Weights of a small transformer language model.
Size: 10 layers, width 256, 2 heads of 128, MLP 704 SwiGLU, vocabulary 1024.
Architecture: RMSNorm after each block, rotary positions, no biases in attention or MLP, tied embeddings, normalized queries and keys.
Training: a variant of Adam for these matrices, 160M tokens, 4874 steps.
Each number is 128 + 32 x the weight over its row's rms, rounded and kept within 0 to 255. Layers, rows and columns count from 0. Numbers have three digits each. The size before them is the row's rms in percent of the matrix's.

# up: layer 4 MLP up, 704x256, rms 0.089, rows 114-180, columns 64-127
# down: layer 4 MLP down (transposed), 704x256, rms 0.0562, rows 114-180, columns 64-127
# gate: layer 4 MLP gate, 704x256, rms 0.0881, rows 115-180, columns 64-127
up114 097:148158163066165150145110105121057118130115138111171123141122135112125159081129104140135112091167122124077095142120110226128145111111101115098166167194162133155118160096148121133166135190135146
down114 104:167103147118114113135145125106091078112123142109180081077152056095102114147229124159211141079122114154031152135177134120156116078147148119113092175169121134131112096126153128121141072118163101
gate115 102:103188087157126141112123088144057162156186101128143170134131159102157225141169171138150112135129121135172124052133119099124179136110100182061093051112125130161158188160100182102151139109168142
up115 099:159116103120171138159078134096125115169086144155119136091078139129130152062197083116134129141178159133139121089162142131127135115117106146113143090142095167172126166138077140041187142148140132
down115 104:102165124070112156138157125104031105104103156150084114128196131118111116111147149119131101123199091142146146131173152128117151168148133177195115152150152177139064082136108132123168154108188145
gate116 097:165136140179109117146103092112060100138134110095150112110084217119166122111122149155079110112113111133142108098105112088102089087147113141095171089158118142119147139082111134140128139115127153
up116 106:175130112179105078062154129174073167161088160127152082068149146147183111095132138098145190115119093120090084131099127094108088100108116108080182109119089151146141144103101115197143168078132125
down116 087:138118162122141166116118118153140140176144103092094142118140146113161097140141179099102149116146138141108141089128127186158121145087164130061139098127125102175139108172163102153094132095153130
gate117 096:145123140133125107135097116145091172166164150077106115173121150118188186135158140182130111091104100121107079079182058160122124170131182115128111117160116145120133087143074112148140137146130059
up117 094:120082131109132108136142182133141161102165166103098123136138114109125143121148163147144099147160108147110169083171115127192080153132186132073107075151123085129141127106067112119105138115139125
down117 084:113097155120153172133165091134084046081110079124128121104076187121110096130127063137111118116141161144120162183028152058184147105103130086148128111118176128119073169134144113104110145136131125
gate118 104:115114119140120091110184149083115091073127104114185127173130112150163111089095136143065126098092154175160067118111141121134145148166135138059149158147096144163074069079089125101162093123094104
up118 098:139079172111131104106133130121072095052104133142200118162132146116190106084112155125061119130143186135148113143054135157098087136137136107103154091210127115130087081088132109118180109124109150
down118 098:130134123144132052160101138148074121142119136101096150141110171134105140124177119154171130095148168115117110158118146107206152153197122104125128163155152156104147179099167129154174172166176130
gate119 099:136134101125082110111156101077127110073098132134110147148049146112115136141147153179130098145113139168160151125116154135143151120128143113075134070122146092176134132144129110152185102153137157
up119 100:135089146118094125100147117139091133108105152160120147150131126091112126107191118130161082092108161148171183162108107064104126167088160064123182141161117137126094083125135105104135118154076088
down119 097:119154200164132096110153132149131139089103115157051098104171125105175093129134092097112139169147144116127074104143144137110023149172127211148162162157127163157071139201097132127146148116158097
gate120 097:152145135100101106111113080140177092213117104117116141169170181108114132133138142150074125145080131152164131121127156090079165158195126114174119181134093107163146121064179134119177128174092023
up120 095:151106117115091087157099134088192123160124050092122078132123175085110142082153149154069177149152180171096088111115182177105158127079147150106225177167152119110094125111140138122125150149129141
down120 099:130092114154077080166126108157136150150167128084141123128221090075112114129126185128135169121130044185113120051134100167150135112150125069100118112112147167189166138113115161131146136109121164
gate121 110:107131115155103116115144097129118108115134112138133131157096146181129102170121085174115141149090104178158105093115168117050167094166160193166122091100091135108184147143110130144158117133069176
up121 116:132095181166203176153141184136128143162112165119171142147134158128189123123077162125140128157170113109100159155125152163065144121154134091161176098115137101154129137159119088163103094158170140
down121 112:119169144193142177174140130108118104120132148173151201128118076126121138160140142141133146120089168068126120099102134170114115096112170145101129133089086196106092123125131160148164131095123097
gate122 098:109174157135110129167162131129102114153090171116150098115125136137164116176141073136123110146123148162133190136186091155147109135152124194120083112146164136170130089113055130114120153138188124
up122 091:191060102143105173128119073108145158194145173125165144113112183111077143091127162118130069101106107117108178109143160099133126153172102152083105126122151107158195190102105073103117129128088054
down122 097:114123120110187144111158142092109090145124130137110119152071134127177134123021111131099151174177157102169150073063147121122156083104145162193134196198109091109100110155158133128163102191103149
gate123 105:104169115103082094147219061140168075104112053156138156161126154090150116144137064118170110125097098180187178119146127073080169095090108161139103115196137138130188109137104151142096095095115169
up123 103:112140184091117087152093080135115098083107123144121161156154127158082089107169181129125146166154171137123181120084133105128078122117125091104069154130147164174169135056036156204143122095104095
down123 101:094113161138073061096081102159122130121104150137108114136127146128188103177085158153163076055128123094092088116138179122170143120115146106157116102132129028146120163077176124172131167186189129
gate124 089:140137133120139116150136087175186153207150145117137064236136131128145130098166151146134081130136061091138093119187107165097089199126137110077135157156105120145135151068132090144147141119170072
up124 086:122130125099138155160166068173199165203146162166127103188151125092158131109201166106130114134110054109158092149202144171135102217101129096097102146151099113144089130078095121115155161137163135
down124 075:112078133124145164118145135130096058101119118102137151052113196115113157148072100148094126078145142139173140120039165085168151084102142125124125112138161112108083178151169133120105121151140137
gate125 097:105141099073154173141155112123166151101153097121173093086046083070119084147114066142099127139089173136109135120117135196145219120187080164184176093123111140138189127112043109111160111082070141
up125 097:156141162158157115159137117144138190105128147097110077101107145137137049179096140124208129119080077072091149156132177153175087111131124097150152140139066104109122139126079156187137121132131093
down125 098:141114131178125133141048132134170172131141106164088161145130114129108122075198093164090175102133142096125161125155170156076103140076116112055133122136129155175114143123109125194151162089159165
gate126 098:125079123141112114113085155104108124151147059119073179110135173122108167129090107133123128069126103121078067152077102200144057117134108116087171139188098196159119114059150113055153192121129090
up126 094:182142106222071107177089067123141157150162137164121206188132133124098154114109132140105097163157146121160041136101082164138084100103113103061117120170110171163132176123094132121140193159196094
down126 099:132128154171120120122102088182184143099113152080146147110119103138090145101134140118197106126137120101062140060082122153122146094111121095111092105165111075150192091110116136187103145110108126
gate127 102:147141141107115183046149039133120114113180135110149130082095176087112145164071191207137103132124092148134148090127120159131106062206080180066085149153143097139134166161124168055106092169143147
up127 098:179180105181093088122108136105166169133133108091137127106106129159181143157146137127149098108127116112154206182175158053131130129160136165146070094106106097097115142145149093147121103134124090
down127 101:156125123115174137154080158133133154124118137147135151197107081146173183121122129146119099079093109074142152145082146187125121145080144154079080143126161128141117157137146199159135165126078105
gate128 102:111106135078168129124140125119113148128149108106166116128092113109131140133134111134124122092112181135143136081081141114105111160145086105109137102131153102165084132158114143075118040091061107
up128 104:159143113079156161107173130113127069139155142142125073133096096115062116105170153176127127170135167080144192102141164080101133085140115152125138101184135070158084107136122133118188097124111146
down128 104:102171140119147164123085097095080143112119169114101136113152135138108170173091109079142137158193121151151141098176088105115141171200089128075176106065142107094145168099162116132094125163156149
gate129 101:132117190086029105153168102147145147117130162098155141152086217120136120090147118123105116121145108149153050111140151070103154130126189218112144150152126161159134086112159137114120093135148161
up129 101:121142108218195140126101138098097152130125109129106133128127094156173127155124100057120125113077205165110129131100116149085124103187071126147166128079161157101180199095061102087121183138099138
down129 099:182123114132129124082109071125139118134092141099116101136165130127168103108102098115085125161097107123182089086156125118110090121202154081102152129109163126137179135147093136101113127107099114
gate130 099:134174145211134125120137147145129149141147090083140132151065160168166139140090147172137165092127168154167101068127137120133116076089135115051175128172160129133143174064126114148103158137132112
up130 109:192154184172126112201126097158127143178138114083079042124122124135159161115127119152117139174155180108101117118120127180113132150125108114117064090170110132149105124072110088135088128133136101
down130 108:113077172095078071118135108084162223117148128110075132147128106140152119094114184092153046142046109202114175175122149097112151095113138117139125165160113085164133156148103126148113143119123105
gate131 101:119056106139153100060079137083170147127121094070116085127102172122130122100167112146082107048134114141144120131166113136115131052176173122148173182134117190155140146089159156083116086178078137
up131 102:099079101102141110107133125128115197137160150155128099134089106129150115140108098163152073101127116143125146102136150131183115072135140167144093104071140146096077119161146173153130098069128096
down131 099:180059115148143132102121079102130087182100160145127085097150177116172097191063187066090144138150093140162130116177124109158092158164145104147063096146169076103086136129162119141144138079186134
gate132 091:121080167117140135159081124155117126106163119137142165143132118110122103037131107115078134084114118154101111175096115186104107073145167130109158163201135186148127131107139117174114139092167098
up132 090:096182131091118087101194146123131179164169107121139137163119116103097149133131146109156107118123078052091164129132111122130113200092126130123081130117148194158163126135133135128127144170151124
down132 089:151078029167106133106139087093121117100107166106228154136144173161147176085131093228170134128065141142115088149141134089098087096111105107156127069129087115121160142125137149166138135161129110
gate133 104:125100150188155108120123117128054196107125055102103155095073115128139153151096103116104123057077127129121116111074088150119111160127126147100143159125187145087150204095123123134144113090122072
up133 098:176098118099117155065162106103082155172134118119136060089102214119186124130132184163119117118140126094069092112123133175157129102121099127140152151150150122147156140153144115139129115112121101
down133 099:153048129076107131083118085108126075086148149089163100143120147121124143063158152183105187157156122076163142152106127160162123138121149124107083091140139110144102088170133093202140110115131119
gate134 097:126150142062126159133132168137163138131131162107140113122113149158134125111057151157131079160155140124158122086124130163139179141197139119084084146097100085136117099162171168147147146097113088
up134 094:087142105107088088103171128108066129118094108108131133098126090118078100094155081178123224119102163109099175082126126076088169114168129159126086132139113123084092122108122085125143096100116142
down134 092:158138135146111146118140133114168186130145139134094103124150086154086124136147203133122144163150150147129124092148082130150087139172103115130141155117131122162150070141146097132140155099116120
gate135 102:124150206082151100143170097142110117125183136145130167088129135145118117087129178150121108153134115142165076114147146195113109114164160131097086125099162166144134113095087109129130170146097089
up135 095:134177116151124167153069128104151096082063108124141149098083127082122171154113088090084093171106128192163097115098085107135153124141102150126143137086131133083099135090197133108157112085150135
down135 098:109078152092129117136110135137124125116119183132123131146101107162142165105144161143185093120095090095135144101135041171089104167123145147144093161149102117149161140113141105137160152109091098
gate136 099:092120166132166109136151104160118159107123174105141117156159124130181171154108155193134130141133065104123123130163100128079105161141139138154102164113139125128102145131111104130212155128162085
up136 096:095130170125136116121114143120171120147067138117137139167107159103119089125084112043143134113093102104147125174125099130152153073097135102167166134117135144053103165081115119121116078137130108
down136 097:160130119123166076175083136165107186092122150096144107096071130110166128094126144124153140157124115122129126098143190130114114193113140156105128164099134141138182151160181125108067130207089157
gate137 102:116152103128138147146185148083063106095190110114091120138117145173195155108063092171116118093168136181115094127119056170146115150197119122127144183122091111115124109083106114090182081205084137
up137 095:140135137086195160097109171154153125087144103119096124107173105088150205157179145150123129091134090085104107090157129115145137071154119134105143186092138140122145145109095128127125165126140149
down137 100:145102097127132132111151176116119190093089155124182166116094107186136138131176138135158162149099131139148173126035133152099109103150141114140102106115069094195096138137135146205159120091108163
gate138 102:097171139069109095059216138116112057156132164090161146130119153096176106129144132153139153179140130150145152103186108179171172060117120169170115114122139134059119137177143151095143118110109088
up138 095:135110118144044088151106145080149160105149152171159093097105123157156106068069117080094126083115121149153116121120153102182137114161095131213100121104111108061109082113164113125106178148086131
down138 098:135102131149132089097232144095076167128111126121144124120150066158112135139127143146134154086141056082119109144113072164130161127139165130069162132193164098139130129164108116091137121143111118
gate139 096:167077139071106151105128160128161110096163125095099113120138164151114144141113145146021125174098101126106144121166189096191154126123161147127120156148154134123118097096156164131158125139114126
up139 093:136110126161089159060110138157129149159133116160106076095154143185130159073101120137095112153139133190132091123129152105092096066117139159119106048101130061092165081135165157100128127119122163
down139 096:151136118082149130119142134196098092120130107195097085143127111101069120085096076119166167122132139090138134116127129154132130172153112138161172180111148102162090170056147088104053086128116084
gate140 103:117138185133137132147192171122146109120179172113082107122106171136088096125161074128090068155147127091133163164128129210152163126173147121148103136127146168120184102128097184077096127161133054
up140 101:088127128151163146111150185126142085105101107122170122113133136110137132126072157092142123113163175128115133174134120036098132100137202090114168143065061073160169142100121136162181074095149110
down140 100:161137122118130141138132092126108179105175117134146179138158120209157160094154175089128170136145122147121124160115100095153093120112136131138098084074146166166166174140114127158129156102132118
gate141 106:096132169143082143141137067131139152127185155108121149113131173147174180182122112135099075144144165182189089148113116117078151120139138162140106112090113116164149149157144161143116150150138168
up141 119:120089151170109107194163115100086130114142136141104122135146096180161109111119137131101106089106135150188094198123122078114137088091131093169143111119135163087130166136153239120108098164114125
down141 113:110159160152122123192157127109070167099170128068053147109138106098124138099104145141136148099101104097081140128168108202156162156124168159154160115132104104081161199124106115137145096105144159
gate142 105:165140171125151123144121103136093123109129058078132106091057186144180084143128101122125100113078129185130136109110121113078076142144111116105209121138205176106119145135114124115131130072082141
up142 127:122143127128161120185162128127113083060149106139118088052117125141125089184138119112120094101170154181166163130111113089122114153174150144092131091088173171152117148179136172114097042044103126
down142 108:092133161097079134139160096162142140094175162177095110135133125103070105111114058144083108090162143106197175134118143118155163100097166135099112172135123078151118098148148076132137075180140110
gate143 102:134128155100110127101104152140109156109210138095133149167137107161165099121107120200123117144100138080123139138159096174108136133136143126134140123150122142170101108093088121104181131071137099
up143 099:071108138121154105142116175088168166161142095078112077151113149136138111103175081095112136153164163132096108139157153141119114136087101106145195165114130133195171110122077095136123136130103107
down143 105:195116143136145127135155112147109114104091112092134118104110164142095154155105156082162133090128151184116132142086064072190126082147062150124124099110158140075147179166153165109145140159097148
gate144 102:046083140087139119118118156143080111149160093105132136139143173141123168103170092087104087118183111098162110110156133039092142143109139181134120160130097135145119148117093082180097157176162092
up144 104:163105133167144083126157155080088097095168109139119118122100082172124157171073111168117157053099121161137118160107101103156132096170133085098156115100137158170134141140128080127161155174122083
down144 105:113138136138115193143151125114133147140183126112086154151070098108151151144154146112068110164138129118093160163110179210168127161221226129171117147161074164143175168089155119110131140138164133
gate145 105:108092160091144140084096146103153133133143101118160146120067144124140162118092106111052147136149141174120143141168134141174204129217162128089112066131102185189165169125130104152093172146132093
up145 103:087151138143098078171119151086088092078152135173096120118151091163131091119139104127093120146139061069116083094135188107177148103143155125155091170084135100129106122120116100185115180132166084
down145 104:165094116104107130127162127118122139071150112177101156066102159105121099161101047139160174086096129151175116145150164160172110146131108106159116152135127172168165114171116166105128191137157210
gate146 107:168112104091166125073170106111151186116177095139190145140125131080095127188113068195100128131078101158175169144120144147116101108160110177089104076128131172150117125142099209158124096093069196
up146 099:106106191141164137072114131132108100086193083096165113145095082163121120103110103152142157135144145087118133061137087149197155138181125132130150116175121072103106153215079123113139108104139150
down146 105:097101136087189157157137108139096149129120137141115115170167085129127147122117106089115156155111084044184159109165140165079109160172092123124130091158150078117130177106141125173134048178132100
gate147 102:122124120115125156081126152162082144126162098131168131170053127149151135138099144189112126091115167196181152149144102201081116114143145146091125081166182166158114109124046184111085131117161184
up147 101:041175149139117159169149129142102162174102122119113121174235090095110074167169124092158079110088092128149133233137166147078093171098136116153135188124101136089102106095153136158131133144106089
down147 104:088114152140100159121120120116070064077133145088096146102124141123070093127118123124099136130127171115147093096114161157120113114125183150129093150098120095132087112130125157145121180118139142
gate148 101:116121144093134120093081155133116196145086024108096170112100186126140127115107090104146132062131171146140142106077117170138108148133080151089112145131139167136102138106223123111117146089101117
up148 103:170179099159148148104176101174141124163150072121126129173168135105153172138092139117139195076131135122113136178103056134089106105143074105124174146130123101095132203060147128096163080122138117
down148 104:131095138086120114084142115097113102112079137114094126168137125064131124124156141115134142136109123149130072139144170127164154144126148047102104054101137126168066135121144151115157153090158111
gate149 101:109068149176106154151103148093120168120144118113167084128107153118149126127121146117087095135063081132152136129155133137089118195151128089144125159126179121190136109132092144110123079101141113
up149 098:130115185101165170185084103174112163147126120124174138131207124131169199187139135138111124175102096162186081127121124125115069108060122183185144166147150125142109131093165112124185138118137066
down149 099:168132082109173164045117132112119150162116110130107128184094116117073104132126128134131174123084075094128187084087157170149180146133153133123130137121153140144079167137126146125088184140082147
gate150 102:124188102130115091125162074100164133134172149118145125113133147123156200124130123134096051130136111121170156181129125126106160133201159139129095080168175094150134098089102149186143096205124093
up150 097:082083171129098142152113107104127149172136104178186145159140163094105093125146099095098144165097073123121067185138169152109104137188174131134144130166151180197106125070129124130136141136122148
down150 096:122102107076139100133122123097072069125108127178076112096121145115143116129168110179119132134193155081144103104139154095142124180125149091160129167082130155134128168117161178174135124125151185
gate151 097:082118179115109082152075143115114102139172097137198104130084130099097155123140100103088101111147153124154204111117187080090146156106144135134136123147146122100205161158122144131067130108176172
up151 102:105088127120102110124149132132174081147152109140164191153067136130142147126167198131132161162083103066131115138175174091182155120153196119114130169128110124135128149166092177122084135192132127
down151 102:172094156094088141078132129126114148142077118175131154132122102160137069113127103145067144122143133124135095157087180119177173123055130074089148116141069102130078154113163167134159126119144129
gate152 098:113088116104109137162092116094136108177142089098137149172131152066140098099122185067079074089129156134133121096071146182147106134177100081080137095161121147157127131161122120092161097118136107
up152 096:106097118090192146079132144093092122139127123113158119099174133112112113091067118180153091150135123170122154189129168054136138078132139085157119105157124232106150134125143153169109090085059112
down152 102:135106141116085099086104100107163098104149167136082137121109151060135148172170149178139159168179089160181137080122083166076086149191152122140142154190156143137091134161080085121115138146165169
gate153 100:087158116150143102118125098112130088046108122109129225132131173112172198141157139127063084127128111159121123132143095135055110160122219124120124153182141137086129119106155126129097156167107120
up153 098:114076128113140138215119154108121162168124107185089082162153089127190124124092105120132098138110069081107201130143085190136110127136138104172133166147136184165091074052111095149075068143117110
down153 096:126113136122159119142116111149166166136200122149156092186091165117111089143120109104159123109091144099143157124134110118049124111115145139137147126144087123125133112139125093076075160125127113
gate154 098:149134106117080174151167133106181122226127098158102166145136150115128129123117070135103116084123151133154148176138127105098131114127132184128178083122102177186149176130128150109203096113095152
up154 093:145156149097148170122122102136095112108126121120094169077157102115109119157138110106172092165148110140192093089134132047157102140094125130172121139085108121138184121125102139142063131160112199
down154 100:104090071125107139161171109128134142197192189106180130179130133115155115132179161122117147131134147113144113141128118122118106141096153116160120115222145129142094111095144116092139145084156165
gate155 097:159173113100168140129135106057116091148123116120124163118103152105111154174122098158139107122183151167096113136107168122082151121200098147057099093171124113177120189122081107116142111126124111
up155 098:083121165125137149124176180233105193188178121098101089149165115116173141191107162125172159073106114153122173140176110155140178164086146113099151077133145103106192128112114112158128116162138099
down155 102:086106140108134143159126067115171093136147160145090121096133075103163153112136099169149140113116078146115124164124140154129091086098132142152066164166091121140126187118078089162141071122107071
gate156 103:127069164142136127149134084126092116109144097133121225132139148140117177107097178134134104128117180118152100137087133147109126122179115176137112124160098138189177184119107182070143107110111104
up156 103:148138156130114142130096046138190100154117164130098119149113093150122094185113128102156145057131122092125147113098110201096156123222115155161114125153145089158165143060074174079123107131079148
down156 100:124099102189115045127069138175120200148133129082121150109101109107188118114125139092116106128112092136119163124184110159101081171119113081143153137088161112094173162153149113150143155209142104
gate157 102:142137168126126156112112084161092116100145137128122180118184133086132097120092141045140087152119112129119117106103188079174160110182123163128123133101134164065132101152109149087111123139102185
up157 106:127164119144116134133138105092124099087093059112207140106151116103072152119127198074121079079132100201108123155104120077118112134133110180089100120119164154078138155092105107161166075119094156
down157 103:150140150096138089131176150133086158154149123154152136120169157141153158142146175145114126193165083135121144110092136170163069100155157110089132136185095106114160075135095026084132087155141178
gate158 106:123060122106120057104147111153085154101096155086143182077154166120091124093060162128041129146129163129116152079123103152075134123115174091115181140094112144141152115083203153115151136152110070
up158 105:162128137176073177171138155078088103127152027120183084081101118138188102074065089071125115100208118149143086120147170065116105119131136139115122117137178154092109153165124119146058161079134150
down158 106:149133176147100092131077114100110126080150121089099144105126108200144134067084135098141086157204157137168121121141136123107145141081117172045060057154158161139107073059105168107096074096148139
gate159 100:095152130094122103158098141130123118145143101129097176075131171124100121139108153112104116124126145149142107128168143197093120139109101169092114146149137214123154156110176120081148149147140045
up159 103:114139126116087099104124104061148123137170103057101133127082186139078138104099126147184132156102101152100105122112121130109127124149102131074132152152139156063131132146174121148066118112140116
down159 099:111107123150122153122090158132155110115073161147162123106080103161117157071079108151162178098144134188128126116101138140182100151086105104110133126094103126177094111160148176139135116118168148
gate160 093:115114115109133066097120144108148143125162166158145157113089118167145136182116191059185097080143119099114135136127117126141127164176144146155125121139171114152152182087155154170152081083159114
up160 092:126078183150140164096097171125133132164125136145166142121190087122157120092137128127125193160125069070164125132189120135158111114125169121181167190135126160146158115146125090116116141115140162
down160 096:124110114132126121169124156078142134093112145105133178163174096121115106108117137169089112126176103080079111157143119160114173129145099082096166133133155193105110091103034104120124067107156109
gate161 106:065133192146179166123154153157112163178124098114086104125115116173187176128088078135094085143125131141116185114133105151146106125101138119125156176152108121094095138107099190155165168091180125
up161 109:131113063169100094128180170170134108135103132123093100124061157134098116122162063161113099059118099125142148159091097147153151127105122103141134128130156098135148139147095118130147138100115113
down161 107:054147118151073110192156132095165126062171143148146161172169107135145136094124148187133150081126096116164090119106103110123142114092179140134128172171075093123136096136144122104101119115176167
gate162 099:108082119169124072130071105062134152149106077085169142065069242115156108119130110135103105074150094118155150141178150149138100122109101178081151113126119126116142169112125136090193060164106132
up162 105:096166140131121178113130133081111126080117137121093108105070170143176131142073130147118085145122149139126115126221110116153099109108149133075125147132089115161165103088121163136123147117177156
down162 107:101139141155140126158069146125066149110102148148135079128127092114086103094145186085108138170187146072168114104164149176024153113081188165121100135170143179108117157105091203097138118098128129
gate163 100:141093151102058124132163173161174161106116111112131112163132144075151098095137107126119094096142157140185193170086129173063081110079132153157116118132155117155114088117149170189139080182168168
up163 103:119099045084135095110106119158162187144162157139163145099125110148095128088146072136167129154174175111098186057198122183098105157111087164096153108123149120091135148112134089125145099176129151
down163 106:158224168118078166183143152134094133165083090101106070133140133118099133100103099201148180126155148067135176113190138177110126096145132172123117153140096116100152113094141149175106114188166117
gate164 101:122103106128064114127118151082056085128169094106075065064115135125146100138103097121067134054169107169137116104169150129143143098152186128092162151111118172082142158096164113082097105103058149
up164 107:102162159118133158138152152169096096085099074163056185131198103122143109116121091101140125087115135135157142142126121145127083137064135096161159152185125148118115084126087168146067153144129182
down164 102:067105124111175148178124203123123107158146076125115099143147102132082121146160152148115127094126131102100026084187130108123107082145165106142189154144124118114116179117084115118142075048084109
gate165 108:086096131114193136120119140050120111138111098036211150154114197132157133127087111098104142096139122198141156127074133096164116171126128143108130148114131151102107188051160104082177142149136121
up165 110:073107141132161162142120128109136106112149126106140099125231158146163120102084126124150121129147102150164115175136166121071136140143165162197110160129095147160177128047139128161097178114098144
down165 105:135113143127070079094113129135153093128125142187122109094107151149161159094151165102141121083109123115166103095087136105091182111080198117155101086116112086142107157166150136143121103125157098
gate166 099:081168129115073147148146055092117136149130125115156147108113133118154155073100116130087103157132173170181166131135126051095177109167126117145126095128142122121097146118111122121139131138132121
up166 104:126115142123114065054150088154185105163136135086094134141111148128110082082149096139126106163155077147081114184152131130077163094115145126186103199150111136091154176108190109134090121179114092
down166 099:130125151162069114164094141124096093192119117136110042115106105115149096081134109140163141077125149094167098176105160132165089125125147113140107198144079079148087130150154148146088155149164092
gate167 106:090148198197116114155153150154110161098124091093103138169140158091107127080144126177116066141097077119215111094115131154080125154136127183143105124138144150142165121138145155161157137130138145
up167 117:174103160079104084091081099089154127116107145125102127138116169179136152149147073065102156150118185186069171152152151140128133116136121076101122131135075118144093136086094105042119140123089088
down167 101:135121134134099138126142105168118128128145105134138151116064151111132109139124143113121110090091171221140173064162117194088134193140070127116115153082136149128132089123120140095116126140106092
gate168 100:054097218098188137119126150129095199139142122075165147158111131122155126211101168119140114136139139188121199100133193085157162140153167139099119050104173133097112152128152139122134127187136067
up168 097:181146115122158139080145122178130139148115090089096185146132120152135170157134179173119171129086123133082161142172186145104106114116100167107145095152103115167123145136181116115106149148151108
down168 101:086083105065104147144126137152118094159121133170081078115102079168139111074121142118094083099136142093119164072090158114133076127098124126123170137137129177154104129137118111190132128129105143
gate169 103:111109142117069088142134120155138079177126136158135198177099224125148143124212152175079136120161099129158144095198128107070142167185189161118101106170105124174168115144161134144073150211170122
up169 100:120116194105163137119143149130090132184105062082142095104137086094130150134124107113204122169109125083102139109143155083129064070123050122156193191114147102121079168085130061146137154096116117
down169 101:169106148119078071146104087097123155131095154098090203145096118135083139135145147117083072044147082116167130081156107148138085145126121109093055164167214098200156114143128124141152150109042171
gate170 106:179100112094114103127117147089125139149159137104161101115024141117092112154130137125121153138131133137087117069138184095079187113213108169126100128112173168112105099111095136095151133093148125
up170 104:161167112095106146165106091114149121163128145108136130140115138195110153183143077116197151139096179161171142088169090169117134202100115151098070124112139094189078106065121093156181136127194133
down170 105:160106152109162118142122116157108125155124165115159173141149066164100202185115127084082124115153115123094128099105094131157106097115125136122077114141110125116159136122165098127161058129098175
gate171 104:128159105091098160162124053143097160198169113094145132096148119137064135169127106154115082146128102121178154129171120061098152183126131185137142103108135119118130162174113172138122122086103125
up171 109:094096107094179145171176134198128140152159102131143121156110111123120057180074121103127124152135083106166166145125119099145179106115144181149114146146082194101142153225086149170109074086107204
down171 110:148119148192104067129095101137115085084050088073125153120145141110158098081134057132140140122130107155134062181113143124097150128099104117129101079168129077133089087130085093171083151147166134
gate172 096:112161125126099094122151106108132143154101140113131112173108112077108120138116110140125166153117135139090180074142120073096141140166162130108121148110146122154132126075120078189153180180097080
up172 097:127222122124162104118131121089091106132099167155131134105081132104094155133169125135138068132135109159126180101161137099107153159128164180116119096087140099167145136107071086161178130168094082
down172 098:110123132123161142124177115138124124141161128172095133122137140113070151111184108090135142076130131106088133108049080107177170092092060145117114139162103092166120102124177199091103171170141159
gate173 110:098091166178095095167136140084119194153152087128154164137097171121177103148146146070114090079104085155146109119100108119101130109147145208125162088086125154153177138104068116111145126172090173
up173 106:103102133086149133106122066160167122160159112138110107124123175137052119109107112146149068130149151117145135145144169120167092140106121107120168190149113169214207164133194141110117096143096083
down173 109:088112118117185102155138189132083132092105162089157157125101149203103118103166178154129167129092145124118157079149096159122064103112126153085141090141203171146167117093153164161017145059055174
gate174 102:101116240108124106124103111140132216151122119066172092105151124115134096131118180130109133129090109144127173085192132112149083160097133128154151137162171160068136087102164132124176201134105086
up174 107:136145091125117149134121124107126094112104097104109167136112169096129101118156209091083120138113120131122124112053187153104109158080136100112163072133093055163109164137190135150108148085115149
down174 107:194128155138081153176108131089161108120173107141168156065148169210186173106108194115089083140109138138162115182070119135126107151098150153099109123140147104145143168158094143136194138127132130
gate175 094:142143165111106103165135207157043147204180112127164159115165109106120075123134140146107145116188123107086154111129089159129120109121101140097125083174081144135143184131171138147106120126124154
up175 089:178093123085133118137133136113155127083120161131162134099130145142167123135149183151095113145117171141134117132114152137064138100139127123187069126093187183163122144139103194059126125139133135
down175 091:137127166152118108089112163108110143097114120091147149091158044172145126132102133150143160176104145151178095064196104123111115188111095142069156115166054123110087154103126134108139099119134068
gate176 101:126168175133176151160131127144092149136163157120179127095158133096130164131122115150147070164119216125124165098114055169088163144144148143102126103166092178152120144103128125121047116089046091
up176 103:179143129090168140166161117155079141177093110146179107088167148100167120184148070127134073164169200137162123101175123117113138099122100194121145139149145141188058120099086176165078172098141143
down176 101:181084076124190142055143156083146106150099096146083124126113109149118044128135129098076140069155158094119065147116094117150172126111164127075171169152108156150092154134121097138118103149164118
gate177 099:138111136094124165142145155123132135185165121097149111145037116084083108154097110105163112085117119131186158105107091093101154109197154141104121145130190154116159118168103106130112065087125174
up177 098:064084084130046141094143119124139073122127157100149123213093137108117125101166151128100113127123096160138103156115163049119148141083139163106080132196101125184172131167137203101196082139125123
down177 103:199151048121167162081092158116129155138127033192177082089111046140105133100092131168121109080131116142163154146165174100158173111134103137146134172135115099137124201145097124154134094105106084
gate178 096:112198131137144186171099161124112154104126115075127079142104128116186111161097175091079130090171110195100138081195129138147103150130147159096122114099194158143118159117125108147190093093048152
up178 098:151111195127127117150143168072152100140123149110100074110079173123178186091119114095079141120147093165092091146124169129137163147136053161092158154171121112225165158124154152132123148089128077
down178 097:118142092084122126192081113200188131138101169123131123064134123138173113159109065097120094133109152072124185131065150072155095139141129127120151114146090111116115140084162138137145132100104081
gate179 102:142125156151111148125111115141091127194146136114141125139088147179125097160193129086120116149140120118211127129110106131068107128129201145107169107167152136128174098103161099130081144216127129
up179 104:128163157105069174162141106125128146129118151142090151090128149148122108146081145091115076102149137111100104151098221104171188095180084143141111147068053136145147109131076112087129149117034136
down179 099:171120151117139170094090169173039102122143131079126136144111157121145121126110117104129113183104151101094158135111104141081106103141091214154169114090128152182132150118146140111105107163106173
gate180 099:128135188094177188126083138140170159089149101110145116121108105112165111131085132181070154145056154100141139094131111135138137135106158124161121104073145148139157082115118117138176123076130112
up180 095:194119139137133119124161159105083132113106151098109121101060159141075090086148079129158141121129131089104101092117142208168152099106086117102188114166117101086123169151122113098089148140058126
down180 090:105194122088149165122138201106107184140119161154102092138152127136134135136061095113150109181127080082137128146144098158101096169192166165136182199120127095169142112092069097123106176070073101